config.toml
head_dim = 64
extras = ["some layers without attention", "local attention windows", "shifted keys", "gated attention", "capped logits"]
decay_shape = "pow"
Each number is 128 + 32 x the weight over its row's rms, rounded and kept within 0 to 255. Layers, rows and columns count from 0. Numbers have three digits each. The size before them is the row's rms in percent of the matrix's.

# up: layer 2 MLP up, 512x160, rms 0.144, rows 461-503, columns 0-159
# down: layer 2 MLP down (transposed), 512x160, rms 0.234, rows 461-502, columns 0-159
up461 103:165171173130115136108126148120149135138144111216145127128181081108127072140074177138141125096087149084115100204145090189162203108126044141135133152154195094144061120117118104105143077114113121165097140176086071092180063083139120144144112138134149087128110143186149093117146142127091101142109126172121104199124121118122124149148187184142090120103091098100127104113117075124113159136160131113116126132114128086082099162171165169147123146144036144100105114119088115132151126165137154
down461 105:162104136119156142131108096155081151092126153088156115063078102187072119150170137114092101133100110139104165074127188060115123149151133099100167112147071094132174160112143122120142116134136152098065118074180173157160120138108150137140145170178125179141120145113122100133115138103106154105130124087140166160093137125134176170133099120154140158128147126144143128130191176095167122094091131141187140146189187090172128154105075041097100115129212118143128077147098124089056171083129074
up462 104:119150143165102154176096111111106098164131119121114140125225078102123144126119120160107192131131125114116100159142104118164080124088139154132148116119106141070191140089143093133157122054123198124120165118105112100101102159134156102102178135112100151057095109124138114123180157073114125124142117106158155152125106146196134149107174165123131140137151180198094137096078138076102078161137106117194144157138161108025102128158118111142165043091121106125127156080101106183110161159116189
down462 098:114118095062194103159202153120119135146126191142122121121115156134064182125103118120095107170101066135163169100151108154104159129140138134091170173116117112129153067113181151104073114110095155088112087139117136153119136124129125106188128119176122141099107155080124139140146112109129093081137184084137112093140150079180223102164141061096207123113081141108131140138151181087174139079125175165145123062132118075135130160160145117157065150113074151094166115128161128125146151129087120
up463 096:082213115140068125130073135100104117117102169138105117050106154095195122204149133082099136182149132106133124086172124154142121145102096095126138128172169140107117137109105138153127143095155133112104153115120074110130157157082192157110126142125110154170152100085125102116131107141111110136142153073073170139078170111139105159150125183159128097124107113164147087160129160111111141118150108131115159078057142124133157154167101198117195122102071145178111147086143132193188033107105159
down463 103:136117114152142145083105155123106129149163141115086048136157099124070155154132091146115078122077104067139155143102110114135178122185166138128125136117114040165137140184098162107129164173145046125184099114127140164091049127118142170156154112176052178115142100162092114124090174115190159167154146100130157151166087106166110129115131138121161086096137158119176142092121115140089135152072126150182138130158104141147088133068151098142117128114141185084126158112138149137080187107142065
up464 093:152065091089169154134114122139165170131115149108138148073182118083088134151125122099172152192153136159214151095099078177131157131097184116123189140087080108152096145105124178109132107100074082123099080118124156095163078097185177136180082136079114138140155068106165073121124125148115152149155142092145114132204125110081162135113158089095148093159147100142128135135100109130116190145126131141155097136122124094148153162175115160142094109090116148090115159072140099058174111101116072
down464 097:133107146163093122136129096109168129152164091092112132157111187201183127108111120159071163109128149128103130156112074131149119110154103171145113094204134162093181107182084128099058132114172170125153126116112091150170143148092108071113138101084135107122144098126129158069099167157199127115106112120113150108103173158144123229132121118114111107126066042134111145157135136131131100122146131133137141093123113114082100105071107091129098171207105106136106110135141135139226113167114196
up465 094:109144123055078094156130118109163124159156164070100096097082113116176158125143180073120151081125137117130189132200104065171120159131088154110188095114131093094117125080144157133163082141180121121107158121084169129180097125147243110131135118135131192085165099164120133137114151165165102084143112098128163133085053124100120083173149085100114124145176117122112116118106119122129142119097186106165195176085141122150133092115154086119161159102142145131159143146126150089120179092128102
down465 093:175059137091102156160155093134073140059125126168187162108097113142055150171130122151158072180150150133163120131146111156071130117155134110185106126119110119139139146158147096075152109165144161125121114181133143131131217114119139176132154121154136158147088168126129142113146169048101098139102152107175137108129149201156166114121112112145144091138086127196118158148137120077140137134109087095106031043106158080098146148082155122135095134063088090132085105118126112109128140160158126
up466 101:119120095127167153133094110165105083079126067136117112194134102119140130082140095093124063180158114067111102133126114164079114148109101099114083102143108138169142156118154162164134166097140114204121113166079122085124117102109119135089159084151191082110163163109137147101097101159175163094129115124132131153100108171119159196095108140095135158087181109110149148103179107202155165083151074117204157147137138076131119149178156090092122111127141115156154185136141117155075210118172157
down466 102:144102154155156144137158168078168154129023116151111146074118153137110132103174161118132094097076132187115176110140111103108172119144123134090143113072102188093142159128139165110189122122080098128102115148146139182123080134180111125160142093119145147110096149139151121096141084142117133113147174142115120086135122130091132112123088127172146157149072101155068180185097156110137113150096198122097123122100094189091102093117026153148135101178112162108049157114119142126164139215146146
up467 098:107093131134140172128130129109130175112106143122153150189131140185041103139110155149141110156116147134156176174169097120138177104125201148120082165155124132142169133114141151064128089074158161167092118132075132150114174150122104108182082188156149112159099109129088099128107086090128140127088137126137076164200092173136120131112184105113146141095129094148161118084106182159123129099202157109166125123075129100192069134119110074101125133078110143014114089148134135148108151118112102
down467 094:162096158153141161098180133111153093148149150138079142130198139104161169118140110127142112089113042131152091134104111143175041137113084131140159105131150133062166131116142102107134135111060151175138081125125117124204100130139146098076167092098138159096128159121125093158104145156172140157178107146157079145076128100164146155181088156169121127127087149094105154158146133136153089182134122187082065077133102108077109109132086165091130104117087109186062152124158144131153138101208129
up468 096:102131150104145117110087184153119140138105149130131193135138061091133143106051114142164095100151141120169094129096174089144031120082094167181194116131114118158129175152129134196121086158161180090122161081129120130136134141143122197107144140116051098137106102104174141142164152101163109161156119113073082113111146111149118100096116205153190151120179145094097171128136110108123193135071174164126101107108117147116130098161114141110149096135114136135082066189106131087163139140145084
down468 096:122100195109185168185084106169142062135153123099141073130071096142207079105147129083095183134128094147100087150082104101165143115136093070120128135138126101165157107136163109098119085120115146136135089165150086130154170072126162104123116179099188147097098134108157132143148090125093103128136139157117133158158176110151139151117132032109160101142143148113137158108135186186148147118142144096117136110163146115138083092188182133100125109093130080143103172203136040096141131098135164
up469 099:186120107180147127185095194144137137137155112087104123171173146192127144214166130094074155099166131111173174171094085130136112151144096134172111131159109119100091131173150074116170164110148093124117142106105190150107142143114143137149157151143199118118100137081149140141121139083134063178161108087082123065107083139145125118125090054147180169085071144084100088136127122121103106079151075122146138134081122130166126099150134099131173064110140114153094138165109165157115134193124092
down469 104:107085138054110132104134160100047130138104132195128165124088200133097093099106104128122155086091136117108085100160165098116093139128180145087117136104136108170118087107165139162117173117064176159136131148071100158137106119160150168152081103137101077128093151209095180117140141114124153152077162163175132136148121096094110134163137126110072140214166121135088123147076088133143145173130138150086155116146123134102157090078170187103129108148116124150151146143182115134176107177051150
up470 101:173113085119104087141083107167128122148077136127124143048120080080081174138073126102149084111154144177139076171096147151151182077134187118129088220110177092115115176147154145133128116094114130167101156124089126109095115129155071166158158118150185118156142117166114078076140225122124192164108114173126164142146135101192134142170116091116084160165111118144149100087127102163191132106174077133147097120083128071125110115130071126127116122171154149120129116137114151122111137100133100
down470 097:065122149121143074199152143107131159085096087138121168101096163154128122080152191188128192131147109125113159149095159130144115132118098119146094103175076167088123160130135127097098135131097144053150148113143168134091101101094211070152100144100063204088103154122087135123111166134168118121180158101111148108117141145054055160080103147157182142119166157111144082109106144115100088120115159110149131122104152120162166148119151157174116097111104131169050197138150159118155129120122119
up471 102:128154133175184156141118102147122174172135088138163103141077140092132128127104085156149115123101094141167179135145173098071097114103135151167130098137104092170109099093115137078111108049076100127127122115160138073143166164145115064147095072065091109143183099110143126143131100123173090081102079193143124147205190123187161140108115163132145124185089075119153145116097140123146127119164077143121130097167096137123165140148070145182186125159165177087141180122142092163100113107135166
down471 102:146130162144127112136129111142129102077148128086162114134172090130127137140104085117142153133070108133085147186122146114125182119076146081127113164097195167143114122138134082151146100098162204161006084152104120196087148147115188117051091139171166092127075127123142107077140089137137178116099123140157147139134101153107147148103112162136125140123112159124173157132174058159155090102092119127142090104119122100178146075123195199090079120133146157125117107136147172072173103142123130
up472 093:128094114185140098141153123194094129120181106120150131166149139167095161134140143123050159108116116109154143124165112175135103104161105128134117138120129095126155128113059099100136154129085167116178174148148102145128129110168171085173132100092126183075064156157128200111163171101120131083137066127142082038162098115102074126101067110127145115138154097157132144116131110108137156176130183103126133111111082109059217112086168131167151120117180181116154092189080140167130095122117109
down472 092:127164135083144098205151127086173109090123158117096104156172154143151124126139123120083109119157093087162129144156145159125115121170164160144136085100157111122131134140164087107172134141120165138120089167070091158149162143064086091190105113106172169145089146153097121119077081119112095121115096165113139048154186076121146149174094094132136143084184088090108090210119091158094139157149161114109147102120158140146157084120197137171102155123200095129129152186066138136085093110096096
up473 097:051141123157130108094112144100161136075133147161153120114049159144153079160159159071150144178167072099139123148105111148099129130137081197129114104142134175142158137127196120140061148071119110104110129123154063068148192137149098158169110166120151145171153191118104148143179116126131161203157155090080119132136095100146090112117141130152116174206183103131173095150125112089115109070089109104122094145100124129193166178106149086117139114140153115164101084134133093136113103087106101
down473 098:125129090143117151139115142132098169121101121083149108179160102109124104149079128120124176086089168114130053134133132148099174157070152063172148104077108105147165089148115147180144158126127147148103130157171167115124126127134073113118116103160101105084147172085165168134104126123103164063145160126184067147099074115185124115168036136080092127135115046124107132114146168156143157094144128170152139113188098103079116152129125137123150183092128109071199166179136191113124109139177154
up474 102:102114134160142168070090171142089159100119112116179099176131092100170154144062102070161161099147163162082151128089113139109129129098151119162137137153101101159171113079145197163140124164150160108177134136095139074116101142173126108131154142144114159089138115112156136086078131129094125152137110062135178174144087122082110154156095094110155173161158189134138159100064078104129106115083130181143144153181150129143165112043097107078033126113091151182121114100179110129132134102141160
down474 096:172129119087104103153117124109147139126099109116125170061126162194079132174113121183102137124142103108120104131165112100123126139114142157146116098108110056081158094183099106135127152082121090135190111117154133174224172066085112166196100118121147073157134135093122110153189125168124147074103118152127133115146136088183197089138091138128084173106164067079147100148121129145109110095178097095066152112103103146123119144175115160141183133189128082128105188128166112144147168120133084
up475 099:094109117136099157116075094140173138149092130106138122111117085120094111166185142119157123182082140100133107131172171118103115098076133137160144151118140098086071096093158196152172123174090053061149115156165159080101094173081135171120133114077108094136148097139116083160129183120087147123151174149075136132134144102089157156144147164127151159167151148102098179170171111163154168136119148133089165130151058121187108094149188062133085130103083146173123145126160162160092103186087130
down475 103:121142071122201101091113097107132118122155183160065163073141134111121100183161086051166139182155121136121120108101102146155078166130152124152161153118104120156105099162134080144102147171090132114166124139141162172178109066177124143132106163144182131103101076112170131100118137133103117093101127199153119135089047157171131132092079112159140146132152137103210096158112133109141069138117119087167136101132129173110106067093098080145131175122106126118132079194125137129153137110108209
up476 108:146130135105103156101116132122106119173116151113194156085179147108135117076121116057110096136084120163128098123191078104116131106099079185124110145149106121132195108131116137187158160143143073104077172112111147076135107184141119159105127091084067147147104164145126109111104124130124115155118082196141212158096143147113116166128062132157132181145104127158116162121141111132120134169168148045132072110157146094141078072094110164097104140139147199144146101152056178128101081174138123
down476 105:077075102113099152155173087131159101099099135111092141128128108098136057128129152197106152133195094092197080146094136147135129124205139072087106112164176115116135110093123128127153115144127108129111084186176098133104114118150131142166099109085167116105136065153123062123117130097138168159165176153149073153084121148127119102092164136113160080161156112159136110111141141108127144068113114185075180124122127108118144205151128094176102127171103093154147242168156114155110137107154118
up477 109:100101173070173116105105108119110175094128124112116122089090160154126112099143094118135161158088131162176088166115103118144131127113142165096192163123133111181152111134081173128125145131144099104121127144066122120162181135165104210111115129189150086155113135129134075104155180133117157105179084048146122121134115130136096148125113095144124120115131165148170142097173083202176136204162170088062116132129057069142140152103144107172135156119137155106117051193103113111090068168118124
down477 106:139117114120122167153100088097110098170119162104085126224117136161159087129154136156176093124150133142063175095110144117124100106190087169150109062141147156112119142116149139123182122113125135161092171071118067109124105112127125075140119141109111137107112167133151102132098091106177157103104154216144146125109121135139141090114142149185103104200096054147053097147061168130155102093122065195197134140130133093111155159170136128120149102177108112175130140145087084136136132123184106
up478 078:116108165164092185088141038171097133110113126179122106081133136144164152165158147084195134135120146135153092178085127153120099126149184161122115150163147134159148163116128118141125091138125116152138145107149170072133127085221145098152073156143090139165113123129086124114098105174147137125101123138125124021160158105073143113149119121200140198091143191160137153122107113133110120131157090085168179121161148114123131144163108069095072111126160107148154040092121120094084096125116110
down478 089:131145074091130128146131187141148190084125117092139121195125083116130141116162102138098120130121090102120137109151112143155122082118104101174172062108075129149164072079125143139154098144145188134166127110123176164090146140097120161076157106120156104108136150112140112117116165175143137127139091112135126242113060144224094169101079152079125105199123097109117184100138080152141159110134156133092115114153158076142093136106114139108146152194141098112086102135089092150098130176171189
up479 105:106138097144167103160112099142132209185086101127081173107091128158154160091121140124132174136121128177121092121158121186124107083137139152135113109127058082172165140123131120160154106063147119128116125118130168112065134049195139099105114124134144087124181131107141180125104154063105176106181145117104151139158112149192103182096087120093150123134119157107140145100099071195148125101147130116104159116117124125218169136123152080129189156105122089181079139123136193127094104096081099
down479 104:193115125114173106140150186082120118134143044111107155123071115062157137110132111095109176157127125144141113167098196082106154140101171072153130169158178150107158046082102129098135122180083061089142152104096142143158146162107156125150147141157106166187142165124119076105104117146168087149126071178120112120169147121134120166155159180134106145086153091146135118132185182054139035173124134133131116093137080168090155112136091124152080131157127143130143145123134110143089116097132106
up480 102:159085038139149174112161134132105171127127066156106144113109169147065151140158131123080113186078051134081075152136159143141171126098098154137160130160072119132138114102125108053119138113184139101096147129103083158086092138110150100110142148108117158114090166145152157143133141111132146143134124145110172148139186136140181115116153139137133155160145112091152178138140124167140143099143086080180091079054113075147135121155118103149172065153139123098178169176113030109175124139138065
down480 097:100146152170097164108124126163094124172124143097103123116141160091082149159089127096133117116189135114178106100101163075128113071117189116042134194109164134113145154094131176102118151114133149066088118164142135107102126174097096051124116107117133167126134087105090101113142127192136151142108104057171129141219111176142081085214140129133131176093127160151120161146110153054132080136185144132117202147145149137152109099116137096098091116062108159127166116129129148159134145104128156
up481 096:081082141134118172118142117136100136119150103128105147098093130126166134201134107114071102167119078185126094184075057092131069137143138174104096132114126137105117175102106123117164128141110076110130115171129134116093153129109134082136099139147066148168117123117086087147179165157131156139114133132135167112156078089144112129160116172060126150147164174169064148106148104150157098163086097043090119134138140120136119214126107131175214159152142105129064183154141141140138061086096169
down481 098:174112071121196091133114152107096141136148207114195139128164163110095172145110084121163137140069143091132102124112094161105157115092150169128156110121175079139110168140186104072146201172098146123158113129112143154153144084105153109130104119096140125099147132090120150155161088105099123116153180138172211094085094104080124111084152155113080066154110139111138206072188126159112147147097108113088109080202120140095096170145128094111122110141083143110126173092132142096134118115190131
up482 095:119123181071116108149084140169162168114137098173151160176150131127143152096168111092161050123178099084102098109143104121176157138128134107150100111172062139193150143139150148184150150148135106108051133130138125130078141170177128073089125082101118106160127129148065105099128169182161116108112126165131163093181137109138094036156138141184074089129148120083057126104123085116165139144104140136128127171134098140152151144133160066105172122163116190114150169121134117141070099112144176
down482 098:140149102083132134114126071124121148116197127171146097111150116148120104170115167155158178119211122141138117103030110146138136109152165117121135068083133100106140134164165080039102123135195163135130077129121115133139121105107122114155052133152150172106121149090113140206162175086110129146156119117116132153206099130132116175089179117119136125160169088182131152163118095136153138121126097145160136156158144103131106094091140202093134113114080132131098102092106144047115044155094126
up483 097:148133118079107131094117145115113144169125168078150085136090110083137175135141126129095102145146115140114168116100142092151138133131063047090154147101142110164148157110054077141141167180163155181101150146142128141073105137127111142134197183111130109111132152168158107141095092138133150153122136157136107150125112090111078123097138111116131110144143124064104109113079211106162142166188145086100151085052105121116161081079134210114126143111184096135149144172132137214184146153057108
down483 093:147172115149085138153063144149172118105085131135140109135152199106127082142065140154131095097148177121156112098104139136117160185103213118118145135157113084145105145140191119134103063145100123063126097131180099122091174071123085135141144110119167136139158139114147122081196163119070127108095152176169119112092161096055120137146074058121187155183196128127151091142104098128141142121121160117180169125103154098132059175144150159138079125131113138153075130167149123125095131147105087
up484 103:115151189120114105106077094178105167131117147098129109133112101117148080102135113180131111137077143166183186203135071194111102092144167118176097193166084124119072159113176114085069079125109106113124124174146119095056161122091068168133142131116132126113133088171154098083139157089183152190145122103141117175165102162145138132168155105149135122113112095117147135139144079122155072111202198145141118097150126150124104168080122111098127125111139121117069170109084125127122197145135111
down484 096:159158189140103141159116108113166119119143198141101106097133134147158121125173100103107150125151144168121143032086148070136163110143056109174149100112093131146146098144173133077136137133137138133125114143105096112139121106147126116176109125115133154127143232016174100174186077141144114121099109131088097119163104101160137117105097101163082142115175157134170053123096175139117145132102137117202091076105100141140134085126126099089132115126152157163145188132143150163082085079184133
up485 100:148126156077138118155125099124070130133115097160131070114118117134116191177140158092123159103106129088144097123176094150166098087076069092120146056103212126155150138135101140078110095149193049147137154092112098119148121146103157142098123177107106078101171143136122121080085135148141168113104106116135132131116085200220138150143110148138175201126088086164126134142125106068123186170133149139200101135146087140129140081116124119164140079112178161099135111112154100147126098113108184
down485 095:113153138162127083095148128191112115096112149104141095107147115120112133087151118097184066113140112149134130121119144128076083147148106135152098113134160139124156076097140125184116133128155136115093150106125131186198092139108131200123147145102128088068148136157099086119176136136160128123150151129144103107111090134050183144139170133154186087162186085119114122186130163144128057163160139125107143136040081185139078119139032121101130135167191077160106163153085120109113167107201117
up486 100:146145100075185117132106152123080131127112151074045177120155090084069075106148132099111119139167151137137129176095129148125106137162130098111129129070127066172101091142180135140129160108097174155126107132171117133124092158159162138134123124088103080184111142116086114130069105105082134128191153179131159153167119103105175191141130168067163141152156196117103122147136118128105081089133179174159131155139098137099135053114143161126131151108110135183141142172107124137141191047116198
down486 106:112162124158160062105184052091160132169208104149158104181128115098181113138092078137081113154051143045066155104117114138124172093084168151154148133155170150139142167146123100167142118144186102104151137073114117150121109088104115166138099129077060147143181121105098165139145192148158151098081113147109166132112143144094101161127143113200137091118111098114156094129099129137145130152125168137102133126131161151107111175153137072117125115131150097131144110131101131021152142165146095
up487 092:104153129139166178114131160110151150180161128061174102123124066130098161119078147098097103074123189152149131114081079138124094123157110117105150126127105124180119146104181162105169101103154153141089094158100167121187109153155149159150115123087144140128144115147140111114118090115086166183072128150073129124122102136156148107149115129127135159134135175120128128138047130067113098144164159136143050045140117108210132115085162161049084126217128189161103131125120107096163072116124141
down487 097:094087111143098053149098115142112125118104092146153124137063175146129088125157142196112113170202124142097108129151166051165133131140130140184076151199116123078192090182085102103091137106137128158137132085132132152122170143092109110104113097146135135122116156140100190135149174128121119106188123117143111127178134135127170169126142158089138117109119116148091068094188123147152098098113101082125112212093128123086152151176089107143103106078121084057119114112140150197191153147177114
up488 098:128070181134115114103122109144106130074122130126069091136126117172097113165152145074126160179063114123090126148145159164106071116146144135136117125130120092066137126094122182085132131103125114186132184136154156147141160178134130117111132078125140136098103189176126136187062126105090216154146096112155165198145117096143096103105152123083067146116110124148117045130171160097184078093127115101163150161123105046180125154109122162106128106112134119095119163160192172130165127112080155
down488 095:096173069102134127139125141135131156144087141098114129083125068124168153148072124155119169099166146127179119057115075153141184128116121069093159119073120128164115148114116069171112089146177143174170092176099055110152130163135123170132124148167124103124149070106138179052178091143155097208137155145094119095136099175158145152123083143126179154130145154090103130171070168114105191112147103152114161114142131157144161131159153122112140160160080097142143143086071092089101133073109119
up489 103:125124124136127081125087099084076130122116091142109067126125201113169128148094087118142117148147135108132168151175121160096070153091114164107151122120132100165159134129215072126163197143119136145155142102140075096094185155117139181171135099180158126161088086042134128064132161117134122116180085089101138110118140096148222148133143039101167107081151120133124088137196118123093111123147165137153108156206156094095093128099113126105154164130087109135150150136173149129153148127117113
down489 098:108190122130164080148120205174152178129114156143111200115125116133165089124120100096092098106111145137138145117133103117094111126179149108073137116066083178128101127141142136156116112079121140124140141153134185160131126115183117159130057125152173175178134139122161124116098148138058116116107155138138084078162116109162087121107159095165099150056126126103065105120101135125108185096194115158100124110144040136189110197143148125132153098082168135075119180146106166157143082069137100
up490 099:107100118065130156132109158149069193089154141117035147212102140118097091106138180123138056122137160134090141105058098114143163140150176121081141105162092155133100148106107142128123192184151103154154149107090104191156148138197150070150078132089133146188128105091111071114143154076192105113159124107146044077117127102138114154133166144123143107089155184138143154132130095136097095127104132109145166129119100097081118153117154130135135140128110144103087142125184130186145147181124134
down490 100:137104125124109142146105124158182086101050155151152164136131156063101196119114049149104095113116178085147168119162199096170149112128183164078113186154120129127121130141100128159073104156116178123100140102154109129140092147156152140114110123106110079119067122103093164107111181149116111137143126174155125107145124102119130095134114119186141101173101121163099107180077135179125111080078114136203106136113168057160169159139094118081142131065133130148182123104118081087173198114141149
up491 107:134160164079121172127084096201124153087142137172139093142114055137159087097122065149082098081139120120160124160168114112104154145150132135168122149111150158119126106120166103097109127146147109159180161159107103088122129065120144121221054074114095124149136146119188131138087152110053159073131135057171111099137129149151121108110149150123141152087093133156135173118128173138066155086132211101137118124113160113127140116160200098113105111107175118155131122181157180094164168126079151
down491 101:171124162145087135146127103054211116106105146093108178141126122156092128142153187142170157158097114138079118156055130133098075074120152166179140087160032087140152131100123137085121128147149128197092083120150118140141098151101136160119111176076115128156070111137100166092134167133171151134121091133135129115103167119153128140176109145100153153135160142151175089138185111169142153140110076165167134111163069160161096158101026112148098111118127178120116151100108114136139058115103109
up492 091:097158185128146121115133124138092162168164123111142174105174144134066121126090088142125129165110151180059161110115077071124048116152139099122133087088141086108120094094149139163098156104140158100170119148141121167092159108165179113148137222107123114076117134157139109128119138097135117111114130151127134171136118129120077130113158130122154169137109167134138167090137149084111076117174100100116078010087090111130108098189142117159177092182077179137107139089205129066134130144129110
down492 097:150154089139135137180130135102178103089119105120096074078109168078123117124125137083123144131133117176122088159135072122097186122069172136067132186143147060160116115175161197113162093167178130125100106085169146101110155159079107096160116185168094138108139086138115122111150158133126145110203094151133139081127165157106153093128117083166118144113166106144163084110140143166156100180094125125128151190133140128110140183100126127142140155103176086046117082157104198157112069084112103
up493 102:166093119147146136113117167096031173109105122084149095122083095144160153140149137135178157121076129156118155166099159093124109114123127085105140159115139135093064118104137136119106185136141111093090180080108129125073144128080094065192086147117159093160195157107158181118168076172076165127146119135090115142098191165142067111112108111095196171116156165089130087140141131060129142132074117159159146171078088143176142162134129137158154132138133089085128141146145146163161171075123141
down493 104:155145111142105108111084079132140132163120126155039186128157073136095135052143107129136161146104127139144107065153160076107115097167127058174105171133076142179069144161194140130142125130163121084138140167112087162107091094127182132111125124143144164116171116167186102113166135116075110097172109141111146120130163149137107210085152153157119124093113127174137129094201131144137137154121112101169198101163102104075101155108113113130099097099163182142157138087135149081051150095111136
up494 094:197143158131073124115121143103124208123140167135107116139166108140130072126152146086149129174129146125158079126096112175199145183162150182134144141101118071156122175073132130185120122173142110128139158133100138141127112169128116129128140066118085127129120069120173080104182116126165130077137114111125199124083153142105150125033143132100119102156124092095089168150134141070123070093167084091089082106111182097113157151173128152080148165112124118166076184095143179108099093099150146
down494 100:088136170102123154134149175184151114078199134103098119102123070135155183165099125114107080143118107124160143110092144155133116096067133108131185180150134113131156142206169181173079101117155190153106132134107146068097111145155156105093088121119153168152131130095076188134079095066075131147145076145153137126158080102148129119089136147156108141134159098099159186097138136176123112080126089144147140143090110221109157104186125069095070121157107112100141094110090149138117152140123162
up495 100:142207072132102128086107163197143170148174161179161140091123116067128138136155117144144151131128145166156093125160158168099099114067133118119077140112112148109156068104084153093106163141166117127108145135111153113106093085123157036127091139159130146137141129043149146103156131168105151165156129092131120134119067202101162136130175135150119119103182100162135127191105104116126116077123158123174088109122055129162169121149117105143122212120148140123075102118119062055109140119144087
down495 090:167192114160070158174112131124138135161100150099132161146195155084116179116135173059082162106166140042119152116066107113113114150052142113179125102113140109175100168126150072126168134150099124111085178146140126164087101077114122133108139102127143114129155193178153139120140080135153127135139099128147124166052134105188096154177158098082102076134122112121101137159106099151122183144126101108129072073165122138138069122129149113179143135158124171144167188093107122129050127140114110
up496 097:076109132167091094110127147131067194070110145108150086109082138104092186110121137090121185088111183110141132153134122152049131148207152080123173129184122122119108080083140105137112148101153144154113107139178121117147151135177170108115179140111165082086117155127170140108126193118133210110127148107138113138188074102109102099074100145125107078143127119114117162114124097153115172070153153114179153147146133141170163115161109175078099181125134187163130137086098161093132116184152166
down496 097:145156124131099141188080074117189106135139142124137172146135168131130134104110142134142093131058193141054121114115148077145096105089157166155099105101100149116170121147078147127101110161165167087162077097082172131153196165157112112119159065104124111112112118116142126148093141118196123129118090128123121192121170102197165156164108127111148087120117077114074130126121098151103154088121174101102060134156179143079094095087109063134162136161159106181133216087149159158142137157126121
up497 096:147160171125103112112145131149103166129079120069114173102152138136170123119064185107216135067154186149114183103084144106120103158142133128104139174113149200144082141098088109143108069064129141080169121088140074076129179080131167138120153133105121150136129052118161128145142153148112126105094117114101121143104146100143088135133127127094178148113144084093063126071132140148109141107149128166160161165135057074161140126097149131151146107102175166208186142166126128130179121141076137
down497 098:060155093134166155121058095114151104155118139177153067144138147120164090124170086049139186110133168109129075142130118105176122118077143135159077116187058121118072161127129125179132167124165112118130134198124125148099100104132120121206113155109106168137131109149128150109113151123152150101117152104135188123127100153136118088083107151154166163146107110176129142191105048166165179164146142078128102109089169133042118161131107111138147134109092144116073120107182136146053147129108126
up498 099:149093131149126093193114118172150082100175129165152137127166130129151098180089140147045143180146129149105102154125125186171138104117104114113127112177175149121132219123098124146103106156132155174141143081137097144077139092171108109085113144144084179181131146100093142079184131112154128123105056103079093101074126080147124131157136148129172116112161149090097109091171157136090090147135143152153155167108143064091167125036185075151150096092122130090157090128125144112143135099176092
down498 107:102136145098105148130113128124112078099099114175141121188125079123151109113113174126117111150113143148111087165145194155128121169157145117064144116114183118161131105140152130175135189095146127129090078157089119169177101136130137087137118139169088118197172118129208162178123101138130208102065089173132098165076166083101115118178145081128146106176168038090074122122109092132140079167140098147127096127084092141173133080131072096128191123106134128135119126146130111159150063121148160
up499 080:158189141103100120139158136144127147097152138109145212136135134092108127120167226134083120124117153086123175115126162086189100102136160113121123058164133081162103154164151135115110126131091144104115107126097079102148082086105149143151130106074177131107126100136135114055150156158179173097101133111122111130138091129096063154131156130064135083159181186156118166132123144107114163118111143108114114144137084119168173182075106011102126100106118122177114161173086104160147158131071134
down499 094:121149105114122107097140153128117063138173084118145139078106100121104184176168164090121187165111175151181097161122135108063044085150181056113178149118123180162119176123101123113139117100157137116130124154143148116116177087126150184131096177176087109138141104143176144118115105094123107147138087175078164123130102181100101092121109082130134127099143107208138112196146108060055118124179084120129123137154119108124120141156111081101062158118186155130081129126146178138138151138110124
up500 101:117052165119112206106121197116104085106124114111165129110147138126138110117111146122189138158135103057067181071108140163124159144184146156142074071200084113128159103100064094140082117160118117073124151144147123134173158131138126102147121153096134094165145122142163120144079089147155164167145156144187124165145124117136106131156089173130165145056133145090119110134075135178106134088195165103114136115177143130126092101167077160057111122148174141105139140136101065131115172126074134
down500 105:114174056151115085170138080177159099090144171149068151141149137148104146121158091111121132109155127115094137082118112151098042124081128119181133172083124139129156135123154142143083107168142219148107111138116105075153106092175163145160101131110096190122118141081133065136128088136155117141131126099095137125097123148162065138061167094128123080091135068122159141143147106182119188164111102205156118089069166090177180138145162138141142132166107110114094146137133168164162148136144079
up501 093:141105121135152153135141067075140137073163127146147109099176111173107152194150135159180146135076080152185084102089164102155203090146091065089124111131103073134162115118154163082097156136050112114091150123185123130167121137094098076151165160111164119148108104124096181102094128142072171167166127170146133125098134067120112064140153145210154169168161140107117157106196146125152116140101122111072172135090087122084141129079113146132089129172146149134106163099142102114115126116140114
down501 097:042121110135116079082116169158133094129125059174072102099133143141153161100133073100167102103156146149109194069091127093142093114112135209115113119100133150115119095092064152164167166103131086104178133126119181132124173083134139139145140165118177142101151154123172147133100153136172095068142160129122102137158186146122138162074053110097144107083118138094100077169088122149137165130178094144159142130131132085104147149122146172088199149082096156126167128189090144106143152125174133
up502 103:202170126077153143107080154151176144140155089138166110124147160107126062159134119144050114134084135133187087162061134138171131164083085129185111167125103147139123120101090188157118100146136158155062076124126143104152122132146147174199095141192147037122100121132106101148169100135138122126142173206089145132114118137101148122159106080148185142135119095151074088100155091110195178119171109104137131153158071098153145112151139126139111107166097111112139134149091116142086099100094150
down502 104:114077172145109144151178124115152125098134066081100108135089160189123035148105215125163141196120122105146093166125120093150105112118164131089107148098128155109115116119176092130143157111141123090114156114110085068092112181144186130136163136131126076151111135119122114125104177059091180131162170155091144098138149139147142145135138076146086086121138088113104141144148188151091176163163167072145095094120206138041092146091142141105169171154148157171124105116135082151157141104110109
up503 103:111154056145159110141103097115119131091127092153182085137172102139110118150167096122158132165104127129136077080150119082174136128150144144081177162150110085109180157090103132140082142115129119172179129153127120147135160087104150103147029126091065143123155128177061169070124186125182151140138120128143166141099213092137118115144103143152133173159078074149098113162153132127162062095095137104115129134096130159158108191069131165182145107148143134162073111080088165154145130123112081